From a checkpoint of a small transformer trained on Wikipedia: no biases in attention or MLP, untied embeddings.
Each number is 500 + 50 x the weight over its row's rms, rounded and kept within 0 to 999. Layers, rows and columns count from 0. Numbers have three digits each. The size before them is the row's rms in percent of the matrix's.

# layer 2 MLP gate, 1536x768, rms 0.0899, rows 100-313, columns 128-191
099:431505449484450466415531524557427454404505502517569463526470505546556535556465473487451547455525507516493473451487484535438449522539510585449422537518564642375545549468619461522482472635533536
101:524501518438541415515498464511508557421432561471542545516449623441473543492520502531431525472475408571516457460445577505458502405531569596465506391480484498442494461563504379418485503452477553
102:427528522501526499509528436566502519532443456443478446491511468518432505445512403444547537479547559505378470513590523530505491468489514493543459458447543542539522538492532488507543474453469444
120:616482513424584461492542472594491464519511488489456471644495472489489502495540510513499462483475407503521481501490438475528415492392483565548486540470498478584476456535486554456451403567454507
097:521473523538525481499436477512470441558505553597507510496423483540497439488461516606449447502608417432483522430511524534589435433561547438518426463521474589487463580412621440533500491471412543
098:618487449480447582489490400502575491548614446530472565536372540519530534441460508509440515437413531561595455525548487539496464482464495513507428517443506468384493557528487531520596502532528489
105:463438426484522470554558543615459621616469499495550470464444514464502540552591498515508528406530528479505513565415629508508521545459536514535534441546525622501540432416566540499549516474518521
101:445485447439512446396492570535432488437596549541514534492510533525568603555445481525537520501494474459483429587496445547469481592576421430484491574478399456475577461431463505508458395508604439
105:426477546513513538546524481586473599403471541568503514494427537433435498494533519472532508537446512493492454493449483580534482499492506557464595484503478519474522429574545454571555433480537504
065:609517447478528506551395459484497536523455509523604558431566484516541521500444415522427516529469487465548514459543531513486464503527483506574505393438519410563517512453494525486505474585459498
104:492529509423442524533459478504468578446462459460629443508513450546506480520467435500408462520457496467477514599538559487680575486460433508530423502481548572503399467489474523545489448530551427
115:488545445550497540583553549523482573504579537532451380498476589544535567480459463528460516456556563533551579475463566562540439548491464476528475616439530427483505476498520529456516490495504534
107:432447499558648506524465409452516449443501463566484454507485679520505515515654537508564452519442465552472438582476556477503560494520459526425541503499608486508548587589481471549496467560542504
103:374450538446564532510462562528484475507608594516553490516507539515565373450468636457452569571490526572482549543535442425525498427508441479485488481540550507528502526537537525511526556487494608
098:415550537467531470565457457456532494499529549459488408534489497545538558451574370526620496466531524527524520541522460534518499529387489459493436489534501501451503529503572503512453581533592452
099:519498622450579448525473547511453440523425447461525583424457380468517520438423486560525531464450511533520478516497554527557409686573551516498468421524516463448542463456476476473554517561468479
102:517557639590509457515486555439479509470535495535638515500506527494503509530489449514514454489559462493520440575520437443530554555418476487478582583524521552532470531475517505572524545498505477
095:479574556514523532464527531476532440455498490476512540470581465469501518502473515524570454427554534539467590497561605443491541493544460402590525528628602535533495621562487445470533484450503514
101:515470449518552576474422532476483416508508530600469487581515488458385481456522455533516481561512467483484472542536588476411533511496495560576546445556531476519480531453534586546554450566419491
101:514494418528439476458362546477415553441491489499515500546497481571577613592422425500565467563544473468473469472522521531619516504501459479545493476571534474482477426409474647579504469432462469
108:460537500588477479427518426495457479505541546479538447524417420476529502484490438657506509550551535457526475509383599479528411444579455504469489498476475444568525532577465639513551451590558399
100:523462543506406501449417483454581537441541582464540466468538450564570450454573512562512499511525479488544611509433404431529478567510480545493504499466548418356496520446559435368465476488496464
098:523543531484546466534594469506537465452569544516541519488549541508584582441458548432490541433542513526443460479527502487509490481475600512562449519464539468518620501552442550562384487487517449
104:503489480526517416491480502518519414440481620473499448485510495477571560469398446489549544466446535514532499528460512513568499525510539494526484446550568502480393582395494498476445497478528491
103:564487440415499522473482489429532496479452449546530541534518524505514488550510478538584459571477561496575471496483437513493535553588464571491551510592548586593472544477431520478398539456553463
097:476395451596518475571626493585468445544498518448481506546489484556437552535577552502525484551485620527487474533602437479476573442553514395546528499483481513541423491527437538500491400566509509
093:505563487575505504521495565501479529512457453525522527547507554541508595439456419519542518466558530501499564550534565439615498629545529569535529504469558473530538427515484513512452462489470468
101:413426528561463474546506557479411547481544508501542574511639468460485541501522519543507464445447525494583563512536510493430558458556540451524513447474497486439491497417478454542514534516608505
100:522504494469511423449417448551543568537497431550519497388504493473521514518536476410509448562483498541583465505451466496482429452452440463549417511536451528427489441533541471529500546457575575
092:461470509535473441455529516433561440448462604494561471486483516570502516579446553500556492515515528361364470469515582465523525450424554483524619483486443458519519531539440493417395467496531469
091:479441606528595554457488544557486511493630509595421534493489395518421506481508394518584561400601452418501463519453418501461520473504506464540441436490503494577509602516531571508487400473597537
091:526499484492449443554465470442463387613544535526539511482424436488461530543543418466539493443419517444487462456525565444431564494418509508519545513536469460415487506523386478549509551530517440
101:540574515564528539582549541563500599449520509443549552539512567481427513553463476522480453388538523652464500597474481580569471576587501520526529485428560428483462447511538506477474507505411471
106:475518595400569619528506472559526434463487371515516542485542451528518472519431492500521485488415514492454436467481435548436530535510485398443481528471487610537431486431445483538582599463585431
082:504589541508497507586649548483464512509434565514477575445476517513568461496452536521469512400497534432462383598469536511490481466498483556467389583398450480586503417547499466533529526474452439
107:472537536478545566536539562399589556563540548529546382496537457480437525535493436477532536538466579407481528473559574485479543482445575542494410445461518525616544490478470495553459421485518523
101:469518391468501523467555507423473493493497458531497505462462424459464538581518505382531482477534528486571482563537604582530544520520499443566466496539438605492511482532484506478505473379532516
101:480515450482478576420511437421545444500590493538540550531473542448502538441513503428503565573516529472562531476522490563496504510491503424603489532575507483545507584522523461528489530576567479
094:501371561530514508511430412503456481487394463461524496468589453517520473533429437565574560566528475450548525489456478523530548478474595373474414528463523556493523530509603494517568502471549494
109:401609489506463583493437389531548540557577488518511475476414598499603621550575581484414538494461460471554446452493435433510514455582467524452466534467556529381407563461463571613541484476448495
118:512516540415523489521380574435513461496507513495473471530509568563455470497506456484474577548463502527479466501456518472596515518461485506632487510416425454443499490531515579432500389438409556
102:474445454419422491559471478436535500449512517417422496451465518484547597510405553538555469422527535486555462491457541604456440475362510444477452571504470512538523514454494467460475455498447493
089:478545569538513530428524468512435563559480478499537515494497472444478547551510544440540591518503443529547484494592479513493475509482589400467509441475509549506489549523547484551433550554571579
104:569459483590445487560465490540458489433555545463486488501508466468483490509550555460545492549456474535411481439436547543529563524510492540491532411493459572521405463434536533518600496500446516
098:435484501501539538493592525546550558468526468538447596542474496450578436492523542416466534525437487415461453600480538418467501444448518506541577457362451550478447471481516570494475420490412479
100:580514532557515374528422521507427498458664625507491474551494520600503526419589510484434590575502533513386499465439490444451477521382441464559467535482471561510568544489589382467481511460443552
099:512502433496469517549570550447497506456527605443464491420421505507548509438533496519534485424571377517498520572512387439540537522497524559483554435517528448542569578490587636521512501394485519
080:453562456429462561442482557547496552482546500510515544483518457407461568525520501443479520496497480569422506466552520551522431572485443591442489355505475549499528520486485558459494429521440523
106:571479472454566525480521448509504512472470484389483568553460467552514464474465514499519526459456611532487387579481566482486459482484415513491590560608537516461456508442443526568545486479488538
114:468457502466494540484549486566528515556425544495492570544525492451521520478572499479495482498542558414466462480497567502494591555460529492484535384485494531478387540521513491593489529517449481
104:622473552487521527470584433490527550471497526509558506534503368461529453505510461456568553517527417515551482549400463468481483550347538447469398520509493537469389528521491454503469518601465537
105:537477418460457442574394467469491406435515434501576459534538480550421411543557513465503528470556514502491484517458479546436444478423440518463425573531545480491473529503470455507536413456505554
099:478466588523557532531513610469424406526520501465462404542492499437509471461456493454440450471543540602436422464535566562505435490524443561490504502491525493503496424459476500560503544537492454
108:602495501537415527519573546524510494555561470552581489470518503482467459490491394442501535565411569485454544518448498476528597552493503522430505539483507547462471480598609625582443497556499432
105:556508435502412488458488496415514525540525497494454518551449537426422466599576545481510458450444535506528463479518591510502454602539483528533472455505442501471466491481394425476583559499593429
135:446510591533480464483544480501519545591459375436559511506526534552548499459495568567493448529454421474474537485457566469525498440493459399473446491464500503512481573583526491581549529417489486
098:469583449514518538470525487556526473577446474497501538487518548454538552570482491539465502497487555490584552505463495544481495528418461533519546466561510557512414529450554580523520530386537463
111:506474486555527505524415513502476484474536447523487479513469492568475571546418429489604557503474429541422487485451476554460510414442540528509482537397519590533542466578473490459494517414498451
102:446442577530449525515516554466491534477522487478509507526508515508541385414500523586599554506472511542454453544452526434570534573430462578475526506477493422432443425503482513451493477429470440
107:526496491431484463504438548487511449386563591472425419495537553530532529557607540419497522591492473511446510461524565547594503451573482461536494499456465572548527449474474532522451596455439547
110:492522607535478525491378464430552553448469489503454521421484583508488433527487498534469513435478496461533494614535589517518453390460520439513486494497573484538455447437430552518473515436483461
101:359513527534525499554450448484467478505517570462529446528533498490549492516542475525501386548523453471589527479517448618521491531463570469526494589534506538600505498484476605456546485458439545
109:520486437485475505563527510524547543572449564475576483519450426460480529550629404448538491476548490429456464546496485497507594444586497410543627576407500548497463524500371477457481528522522524
104:504478464437503458500446530473504469452524551480453406533528481541489599552507559502476505494462476606551530473524451530462574577490581525566436455508388488416454620542524506399556538522466574
099:526522558493516496493461565482488470476452450492501467571583453509471532451525423515563501509515520505515598538497514490552453585460508575576513486481504543548545595550505478541417457417510527
103:525588561479560487495465449536486522504487501470536526446407517509503469521539560568519543476532499454550536454492523525480510502488538481473501489428441451477557546530504439452453428573545364
114:487607389490389548566385557482519533426476465500515479553535503557542507474481510575563454459568548497508524467513480581427521507437529485491430538491560475512505550411472444549402567545463521
087:546500527387592554514468524525565470561506510432520543549464428472519443424543480538486486466473442459485571546477513500584464457498574511462544459501521440495459577464465503618462488497459519
106:542453481464572453537520459422449465533511524503474494523482505542488468451452470540520389550453494542534455488567494546426437610441515457554414484503404497486583480507600492463509432514408466
098:593482528560579452601469520477555644572583494522553520466455563424521518509481621429518546548465505521470466477430464563478503463464577471450560503501547428538448489472477525577494579451506373
097:514518451590453453430463640506508488491505465548427507456661405480579427506577455535360441506573522424564461511511498535544528533415434471461456546480475413524547524504586450542508425512604491
099:445500457537462478480380510428578456462524557523552563507521494483448491532538561551457471470419491630488471475516509503456444457553528509521411419505473571528437537421515510435517587470504462
098:507497578485540499432455582469445513454469487495508454473488561514509414562434602544524573499431518526359535511508412548419484528483445551366487485499441469437667530504568494532599496529571509
094:453499498568446541507544460486504498449577564474443508538538526403485494486539537542533586383453534432425536529529451519525496474461474559520493366503476398487520415404532524457494527616501524
106:502433500542531587538534517534506545543479529420458499508475456289459430598523468471510509512464517488470554485489435431519441504460428570505569521495505456489525495484451476436563452546487536
112:439567546570500536484427511506523516480522489489601516526444470510488497408530545583514593363523585518481428445529554521519462481453536596486510479477466460549507532508521468449480504421527587
093:516535408551484406502543487409567564563420486432502489494427461503479547454516475462419495443511513649424503637531471531576521537570536492523404509572574565535462486555548520411412548511465561
094:540392461454455402490538492478472543491462590512570480512601498444458517530499502441385534503506478533518520496598450525628481502453467442537468501547512501499503559417549439544469527560492472
094:473460495500424511503570533604552537422499550517477496492532432460471523592500483484457520521546484487447469410490490563466442502489562576552412528479445498466529475599557503657539527452519448
110:559539492502462430501498476462431525465459566477642486489591556503548385462516558511527487439499508508496475465556485504552526541537466535434480540515494565420475594518584501500530583460570395
098:590458460502575447535579457514454486455505485501449602532571529530538407406519503510514555460423563528482535464578632520517428433412550451464505498424529480520518553536509572540514471559552515
084:486514490419560493477557507504495511577448523471460448432463563561556443539448477490497540437554466505514411543489466470393395512505499532548535529488493509535521506516513547418560408498484432
109:543514393373525475484632499545460552470468513511474451517610478429532561537486461564533505508540435587548570597486506589546534553369594499550439515500564495405536466518587482483469489562479505
087:424413511544509446508445542436507506504532501513397484550490542458497461524455429452491468424517461507522518418422513519482471550602442515516511517485510538445402520522498610415586501448452401
106:584514435456486505503434588488474499544509533542522482500548469449419471500483587578500390454428472487504571464490468589465449430489474536463514542488533472473409473513501458590517453510501466
068:480568543483457512476538537460533441499521451536450503530536503518452465541515520435514395461550549488546467458621547564560538513517519479562462527500577530508491529484530485433528474547513474
098:527416544480495531506501443568483528529572430422428513515434404548451412502535537493464503527503596542505470503608522588461650424498421487546422471405463530448518537579527537477568479491476454
085:519558521432483463493465489480533505447454479564511516428466495453443487532538524472506500519420476499494496458522520484601453489475589543566423445524433454438454512563545480546544583564511513
078:483544516443591469489440455404492508464562565361506492512452458545490577552507583539542509450521506495551492461473496427607491445453539530510495496405495482492555530477522529522425451363536512
099:526496433602547450521542492526530525465501512462438447501448556557609492432429562460538450483444577550479533440415471572495494514557454437555516511490498457493553601571488563459542512435525517
097:468438393476473507530471531547461401523552465449551553573483566512497517499586496552543428504437524536535575475525524593464492492407483495480512589460529575541411493467438448503532557437429401
105:546505521502514467511514530451504515475391447514577473473550545567437500524622514481551614605514553549500571608487487533497559519478612526417462414474515450410564475478526565520518430512440487
099:476353452538360457494558587560492491425533459437516589566489432506535420447413434521538473403580481482455466445521467554527436502542487493552435389532624504464481519538515527525468500499561480
099:481471466425566437578492477479526537574582491529459463508499427463413480440474404541460549485509535440469452509508462511558505504490507477431523434561538541499500502495462573543500489516521394
107:604395504485449540461398525504430465508462521465456491511442614454514551479493297542512515545463575506480424499416450512509498586505446490511518524470499518542533448502568563475475474489500494
058:532484536491584456473499569487477450470541519439365565456513431479507442473470523480477468473458512373545498481486467494434512543528557499462521483495572523520533563475481457545456537545457511
104:498478465418498489539609406508418544350490428555497576492517485473516490519458480557562407506430494481437543424541473520485601463597492549507519502469562494539461477522523581548510449538409585
105:518482462564542440505545554538556429511560521450613478491424429504489491436467608461534545529507457529513489423514482513521511503450472564437469565456464460521461427384529543430455547487587484
101:546482437519588470501541560457375518578436541444518495539477569484556443586502486525592544430457533453534564541509480472526452463536441432518563556508497438544504469442435489541537426485587476
087:472465485500610502498501536600479438492465495539507492491421302471432511561453508524511455465562467588433499438556611520520475480511526449437493508597449452522483517440362420535378457562527512
112:597547480476492467549492492438535500501522538504599472538546506532458453465479618470498575465511476541496475526631571457495624500494459531512480536484561526496436554516577530550510493525500490
106:512568529480540599511398429497524471480549443480472481499424552586532505469579507574540457505476388484545445558556495451447481444542512497462469382620584579466477505487514517522414466551498501
092:538512519477568501459511431501449448518520458494605445592556526462518538516488460513436456496470464472469492503514472482463501523387439498465524469420452443489602525473555469545448426493445603
097:529514445620501500516485479459532493535494545522533443544513466507503580513446465487555490497498537373424537473537534431530482539580558490414580446462543438467487543560457423440497499559566500
099:548562512644499528446461507453577574510614463554478521578423582479464650424481513523446454657458445415436521520505538473557493523484516425466553424501481525652506498468437533488590471511516486
093:556509454498446493563506586623441459432447530447429432524494478479449492467533518508480532463424557517552516449455415523542507488570566523535496481511522472454586590601529535482496450434471445
094:399583521515506538553550518435378507437611546558478542511579524541561484498497494482432474544566514557495476438348480501522423475513454469551500501479492453509453518463639474542464571546574484
108:527545479535511467483532423466509567442534569453535424542423554472444540460443438564422440524421387530500502514593485409515539423412460533518464544567522424540514551528518479515428540566511459
108:504481464552491375520371524486478467449489546563538525560497500530433567594423410462541502500460457401361494529484471507497455549457561546475454595494551513517475505528453435618490424439474507
098:521482502597522485509529485406403449371497565449526488512495577493535517488498417497460466477541448527436432619448555489579426559591519484512518449540594531555433527440470558511526481522486578
092:502497444510392513492478507497515480512468490449422510482502426497493448503547480512468479474450539489503575387540416502424452450458511491491435470494500350492505474480520535522473576474506424
105:521458508503558531530482459451474448558517513544547464481547523530593558449491373442514523416474450577508512663480503526489527577448550531400577425540484524509390543575422430533518445452407400
108:564425468477504557529458494502547529450510484511565430533606467600498446497534444544516494428558428484518491599387453530482582468512533491560436465512499492500460536561457468530487463441510483
104:556529432547543463464516488432552527525511493496556522539502470510541521521514429477526445561457455448544415543456433441523391500482477521458514465477401465548452513522433486539565568501576576
103:477564512461550451582484513438494521510430450565559550523574569532489533479516440431481425417485521435496564535471427568502569585475482416445492563512371517471510530455515520541488576538529455
097:600459524507584503602462582541522482510522495493483437547585488530491565587431440469467504563526454459580604455502546598523434412436447483455517465547470543469485574544415550422588520571521523
105:481480510495537438470480476464508552530533520475468459437543464497596471356505461444464465566425468417515518450509491510556422484462570453507491474552475544507605510526542551570498446553494452
107:585495492488583513564569554431606460500454432510501490556521459454460490525457548483493511502595557471569579554442449391477547614553509439499543439508555438524455457501463514537507607485513451
103:522528467554600516464480521525504522476434432447480420454563475529405454550467441554504421521482448470431525497504590557325466529417468495479470494555418482464554503511457605544445531561587448
094:499498526603534521486440570439592501529547555475526485588557445492522536519498569521532405448474442467509403577489534542463594444579558460506511504542499527483450535461548592576489485530595514
106:626558505452508527447463418572483484528558501500556534543578446501455537474479487553525484525500490495537543488562486571598548488386571554433478633540536466526423534433466535440485451537446423
112:455573442525522520508476483478428489503526454565526550564540512562537413477431499421516506492496528517559449432493603540536522472412402565533528429522581446499506532536477553458586462509535467
103:490490450462508479493493564461540538613399439432465516539388532508501583526444564545566483521500491522442385452390565472597572445381494488440526494523458438381519511503465453533490503534524559
097:517533529587497491414563502463481555416544565491478555533483564538528528425549476480544475545551507458602497533572448531574414451511632501504426523543473462458501429483439502557568425501581462
105:522523543443434510461529521435438477511570499500502530487448501459492473613513387497488480408598524511485569551396603468523463476535449479484520501447581499539486488539614367468555494426444556
097:470466549487477408540466586534524493563578475550499455460409512581539464535500501536537611555531472527364549408443543466499515473602535554518481476458431461583522551518513563572466480502529486
101:501547457481528493519504440479539479487500491540425472489533407509441441487505656456484456542514535434419469479551560423517590455454488477533558375414469530439505673484654493475517619529539524
124:452506435512456512526497417522521506406536526544570542573486561422541480539547490592467506613406467487473556457541452554467549630558442584440503510473527464525500461517422475525494487510462521
108:404508454480482477513483416454554466426607495514538470484544492602565505499481524507623501625530588547548488593453589459588571462507500538496551518591504557512464447487524482489449471506528476
106:506567454470522527530524451461450478452578524521441444513548568462494396491515496495547551497494598451534412448520509415444547578483515478538464474478626461485503470431512375559537620488562549
107:465477486557541671481490605550518420517569500491476444508435508520500511507383508553451495498502503563573446472510539453510494571509500506386519567465508498554461455504532537532540540517514576
098:544405506586459457517536525532449456554467556459500537456489459593504481447483559478528459499480505526494498470330528587550426496478438497405412498566540587536477507470431491479463502451490557
100:522434511599551449501518490486449582436573574529503511582458467511443493510452525566468504540493500547675450412430394496594528534476454607535577444474498453507469558435567527537529458484504551
106:613491496489513549485560478500483464376512521544492494462473555504512525519512597546548528464402505489483539531526473522456543438436543529533435489556503400388562455524593457533414474485535466
104:517508443470538501421439515568566619476542520601438564429506471444511456574543502556563517545554575451547528446435479486509470446463349456461518533508496453488454537566527508491493639440537571
102:567486421525511527580537557454494546522497545481551519525471473509554515584569443508487454459571559461540474422455476540408431461515503423535616444376449514406598545503472521586479455476526513
112:430476512539511541466441498436407508473576500426394437492405521523465453563560553587520534555485482515523526511611495434456563474560538481478468488492537466546479487629512485485446460566455416
085:434533474483620519342486532454380500460470465457544507544542418501499564547432553470494488443535520528469444530438464515500439522491448504560479578529463478513460572444557546430527484513495492
107:576527485538448517428534440505443487519476529507501488489508461467474518487548518499476455561524587573540502585576419411513459491460607530482548388515508561460431484480478424410534520578465555
101:492511421501493472407468382457453534424399525598513502431432484558459568550477594507495488456443516551466513531477486428390547486458524569451414559533464505491494440471515527503429511577405523
085:459522513452461467529572339498574509645497475554502477566468487458582607533612406532573547570482489479440484495423469571585445510473559505569508451490488496513582502445475493546475430531465450
104:512540521492461532640526472379589576596534511459513461467502466591534542364443500516605491457452456580551420493467524547555555496440521529518486523474496411463444569531518472495534419559460536
091:460493469484507492580591460447535457457538451486422522593532414570570529476519476495513414533586533504505504450519509505484486520422363452508558523583458542554501482512514548552497494496534526
094:395524528505495458521545516603391466526564531541572500404493568495538512525477550353455408499583516459448545581578513506461464398585527509589531427573504464515492444522468499583495440374539467
105:486432390564601508513456586519506493414577489442434505583484468505501470489518486494424535539435500504503562466495494527483519634590544530535522375533581495491486410477538498466541475524512442
105:533463580467392425450458475507498507390467489584460433449542534537503518460426614511482524503429407561470489479476510502558512553519524552638477508579545487582518484439443484476469525434476439
085:528470510523522434464464477430542417485441482509554507430485495617443556490469502566565447370532531435486601521502527552412410597567526457450494547471480566522552459544527594541507472527517545
099:512491519521512432468539539436451563526590499532610583534467422375519483471554497502577509515458625508507475531534401506512607520507488426471547486539534563540399597393496525458469425522469449
098:486525484509522491533560442425524431424538495532421441525479502568530509451547487540531403468501459517391545492515546481421437459488454431484527585423524495431494486500427524474534528468476505
102:504486519511434483560516509451491544386512423434433445467503509445443521540446596457540442463461603473430603521519490526488472544577485582462390401516568510522519372526489525500557459515512466
095:519531425557459456564469577463457485545523601515512540504606476505437471566597529371472509483478554544556615388526401605496470449506488495405424469569462435458647444519509530521483445457498548
098:582544535565478427464387531476589491516490463498487608556607479380380519557517502468507434513482588487414534507495508496367508379483496474438484515558539510551499471510499547517547492518530614
101:528446500551508574465469516500541595516503525499557385543541488522486535442517460494536507512594468504522545548554499407540429541488460575476467446559582492476413438536477538532480424490515452
103:462515461378450509489496435505512508543486529495533505547504422453527514507486526552556350504524523404424505532547484492405545479491439561331458559520471467538527479370501538510544487430531525
102:448485468555447377531528538502551503562584519508444464544433514525531414448485443536493497471521477523517470506514509458486516463482364536545496554533616494429487423474534475601426543508439469
107:447478475582501511406541584521457571450572483486492620501538464542527559523480503523489460529567487559404511519536475555507501422551508492551582603436548508561494477559475502530451435532558505
101:612442529494446464503505452535504522612503465485544511572492509511467461506443498422472564606481520582463462519565543475536422527511491442506454520511613492497528536511506494460448489577494461
105:522502574500522443518466526549513484509474505433521452418514457499519470475463481535468573514542430479458556458608556436510609489448504551523494498519503429571509444533467479533496591578619464
106:552500482537450531519486601521438508540439593484495528560407520515404499536565564503512513446508539462482438492536504509489579561487441501537531466504518490438436465482559503546475519464461481
101:445445545511471547394457498446458470496495529465494546521552503514587555493470528498526474444499496502437527580453556463558525562545481431485529551467536517481405555536534544526501574484505462
092:540560581434499389533426542450468522523453524421572470381463433487478473500411484594491444520453539481493468487539536547400457597462528539497530424525540523490566465445471579440541473536416512
086:518563417480548503397509439459504545496494505559529476468415544539509460434539544429563435538511589568493478419484563487552474574452466444530512496457492487492417428552480504440599530543483507
093:485402463504518557461451561583507448472496535457550525470477466542474559530559509434526569475460587482525477520479531474531445501577524520413440511528425466465477572560553599385434477523489536
081:498421498528572563603588439603420517527464503566526404540575524527497567507569493522579521489597539600484514439498482436514559396413445537443498532422510492497467515450538475524541542507462461
095:511519450576456417485481562480441515457451471544418478450448431560577516584486498455560510514494426395450423515487481516613468536517568457542470443488443551483496447499497455532475535492448470
082:436478508437531544450469484457515477450533579586429573559526489489539453574541540467482589497491470471554450500547516441533477372468438451509414493509617517496568489556517381435442497533474460
107:553406465518430535509528450534532509432517430605464523568522504505543473470465539493446543446530530489479418500337505479571522584507553508486516494449537494397499482530470626539482439460559421
109:532472479523419534520468436476476537470460570464445465570454525497527504408443458479433491496467533424488483521364467542513462453497506529505481523422548589508547491429511495434514532450481482
104:450459542552577449512537474529499610538512473444485564502463568510532398535403484474446485497552573556509495513512514497520532532496510533484545548505490504457529486498432452599469506525441476
096:409481482484563433545540507432577486509477522484564581506446567472476416493500559521503417495524507469483552623442431516419439530552486516504505589438542460476449472540454505562483624591481553
100:576507487472521529556512486519470532464497441595452377459527466530575533501539553453507388377420485530436447534552484479521539504443397476574457521501484488476501507372533401567489474380487489
106:449541489542536501442478532514484504509459500510508534591515450519505497491556533504533518554408575380386490495547504523476486538449558506535481441503473421502610545541520591496490487414456517
073:479561507511580529523497518613504520504492499463530462467525420479582465381482404497559404486480489452444534527652410501486519427561513546458461560482520531535552487522552478659580524589479453
097:489523490550515532542490640539384541481476525415414411433434436537547481541487491536548468406471476421491497594566466528457499432454348435525524443515501499564519561539461496467440418607527544
106:486503532528400547414439607519574444494513607506437470587531442508567521446470579483442491528478487426418466489484426499478471479427523520598520565530502394452521515485516493436471491536414519
103:421397515574452555497483452504382518484466474558549429510496575580457456514454443543525363484503592537515498459453456381498575498485399460438494432457481491418481452523483499535494460618555487
104:454522533468496496481519535503494486522500498544477425478431516504522505573549572476584503534571608491509535512471497454559537539443574458484539483532485503426535461471472494446554518392551527
088:566528526504599528560567530450487493438471484579502553533453466504460501579524450588546498507505381455406542502513421497531569491522486519439530623501548561583455569476575540583593448428497449
098:495438517499507528424462544521531523521521520435462481536536476467507515415400468471451459470538560474486541553546490411392505479500436478396493491509622550522542491526493487510495554534538510
072:491436532561551484466515586478522471492494556571493572451484486458542384601528499478530545512456485486537568450580498510533490527425510472546506490564429435550478498603526498546437469528434468
100:459532522517484552498543552507449502456514561537533525593541547463448446542442506471423524439411477469578528499439451490475370542429525537476473562408425481488510530535460525460399430407467474
091:488552453555473573417480552451555515451388447464520506458392455428543547528487497398561487445533538467563496572430427545615507457526510382517497477551454476531511556604449502383579566512435443
102:573502468507578491598603492596494463570523483478588593522435476515448498331451513505485488511474462557507418524557467474464417538453560501474533422556502411548494548485484523470482495450445547
100:505481534503471602564542476469483623507555413504514427467522379436491494523541490497492525480530474571531465532553558468516542485416566336498537494467556506499557467499486527435495552506480477
104:547598474434495475507450476532518560443508504540523508594504502465516592429614373452543459469469465464473561460528480490501482484460514512566485574432539503494407480438399434519452549634535475
097:465460533529614495472495443517516570509485546450539479439557527514540566511474587555499522548479508462650447527509471529572489532561616489515594483452452543493376539535510420443510460471532447
105:493515525458496482535486471486562507477476480469506476539509447513503468564557551409512559446496552390538532530628520440522485481529535505439482470421475568482561462443428492528506513560498443
099:476480416516532473514511483480464502560509421523529562420445449517425607580474454474557592472545602494438467480484523493530554600577446472474491521485505547381535545442471571564518461418488509
092:578495498466574550440471448539556462481417437485493405421479546456492499503589520558508484515456560397451501520530483521501477445439447442422478515444544556403510651469499557533535524535440470
094:504492539493486557408492502530497557607507495642420608463516482517554547442470568549487561531435512507489490451500519536454498507484456527471532525500451434521578559557489388535470565474487531
110:534484504437465505449403519493434422467448500422505507451466514514498580474528443539556545536505468460502549409560507479495522455517489478559436504519556584518511529448541612386555439476536468
110:499527475517498525522500614467466428473468502521453513532426523545498483542443404507531452449506396433466510501469537596536440502336462491555474459439515551510528401462393464462521518436527568
101:491525465479509511428504535523534501417515494510576501587498446492493498502479528494501424505570553505537457511526558453533566471503454544525503541548523525381513515504502405484489442456502502
101:532469495533464458450457558530451549569524466570387556539477456538469355466529527486554455545381454555573529614441412472458513618462436498462428440476473546552526436491445519478488610428421599
100:448487450443504464424573487589481548533576468480499447507431478466531534499473506535556549544462598575509455596575534514528412530511516562540506472543593476466521585514503494432477497548469465
105:491421596433551605486412507482498441491505468471467405472556549519457447483468488550470498434483427586403487582410589459432554485552528490540521510468476483576526558501531438408516444537590439
101:551501546553501459519461563586502532448522491479515491466519521513457573596414527486439509452506594462600486462531403387625590527502410529548450534424452469479494536464535532463510586502474576
104:545496453464455550538532513492524468544620478569552462489535560527513492547446479497545423446570415392515440537406454497472513568482405440509392516491531528548495491530539488450548483535444474
123:455384493563427560485441494487494574471495525529454527438436564481465474494432504490549390522453460545476470479450507453546535463489458474550571477402473417488448502485461500463526453441519511
096:451515391499536537465438609444517477492456424464516554520529524523487485550441457568556397506585461557461508510494552534472467495483481513448492459551439566486482506495560479374491576492530428
103:367527513485544517586524409544550422481541485489500476623532497465526439500499409508422487490449533561447519470542487510524453553446557456495585487408517477510590405442403503456436528500475525
099:492486456517448520435626430486465470612523411523592439460553498527412526533561481342477435502477579479543486518502492469568488555489535518522525572490578528562433563551397512542473545453468479
095:455500465414419458502515543551582403560540470546558484497544544556526436506553577461487528500487477504586519502510538533451445437493568527521437514525452534564542555498601455438559493503485487
104:531551493436515563461591435521503557529401480537590476564548544502478492408544529520530432422555375481460452537469582509495553506520443493504461478438573516469547506515582491535498470521503442
100:534516472584451506522580551398607482509458492556478447623488550477555434531557540479512439510588453550529466442523463468489503547426551433634523543472441511463553501574598508500421396458445547
094:488528453534504408444550481638429486520419535505496480461512490425560447473550476502448483466564444635499523477531484544473547526480555455428437439498490401476429562480470586492356516543503552
103:591507436489504519421479446402488512438541408491473566527431519456412529441558540535516560497440510529461542498543504465474435502364437522458532450524453575476476491480442469507554549507553453
087:503617517502429463512488442464466597522374544460480467601482535495512552488633463502473498539570447459542532499434493561433417480626494538388461403511473525534544508489496581400438505539411519
103:491512537480499489484585541455466522516494511398535509488533460528417532504481463533573433550529457514538462565493421501549565501518567615481511492514438505389526445498570512468529510478518500
111:610506590503459541508485504597537484569565522553554571570514497499461476624592595512544466508517537444473482480477444494565358499438540466599507527494452589534478537415471453455489498589486452
099:480444488499418461568421490444427477498421482581521503523563407526593474485515400436503466500514495593484476537482513617536534537551579485475523531434521485463416434503396508541465460519482405
116:439516402447473528500477489514561529527541513514432516519530446445485402524487488501516563550533432416390405536418514476470438568527551453566519478477469440462550488520622493437473435517538494
086:495547486654456520471512527551361543481459515486469653506497514478565538435466468596497431515519505429535510494513448521477480477578528499548449473545482413479495539504537464486488503499504468
108:505452437520525553629573521538466522547474538513474499525509550516539593447505504552551523538511559538485437439469548527477479467474565476363516515525478379448530513535498578577486478593456496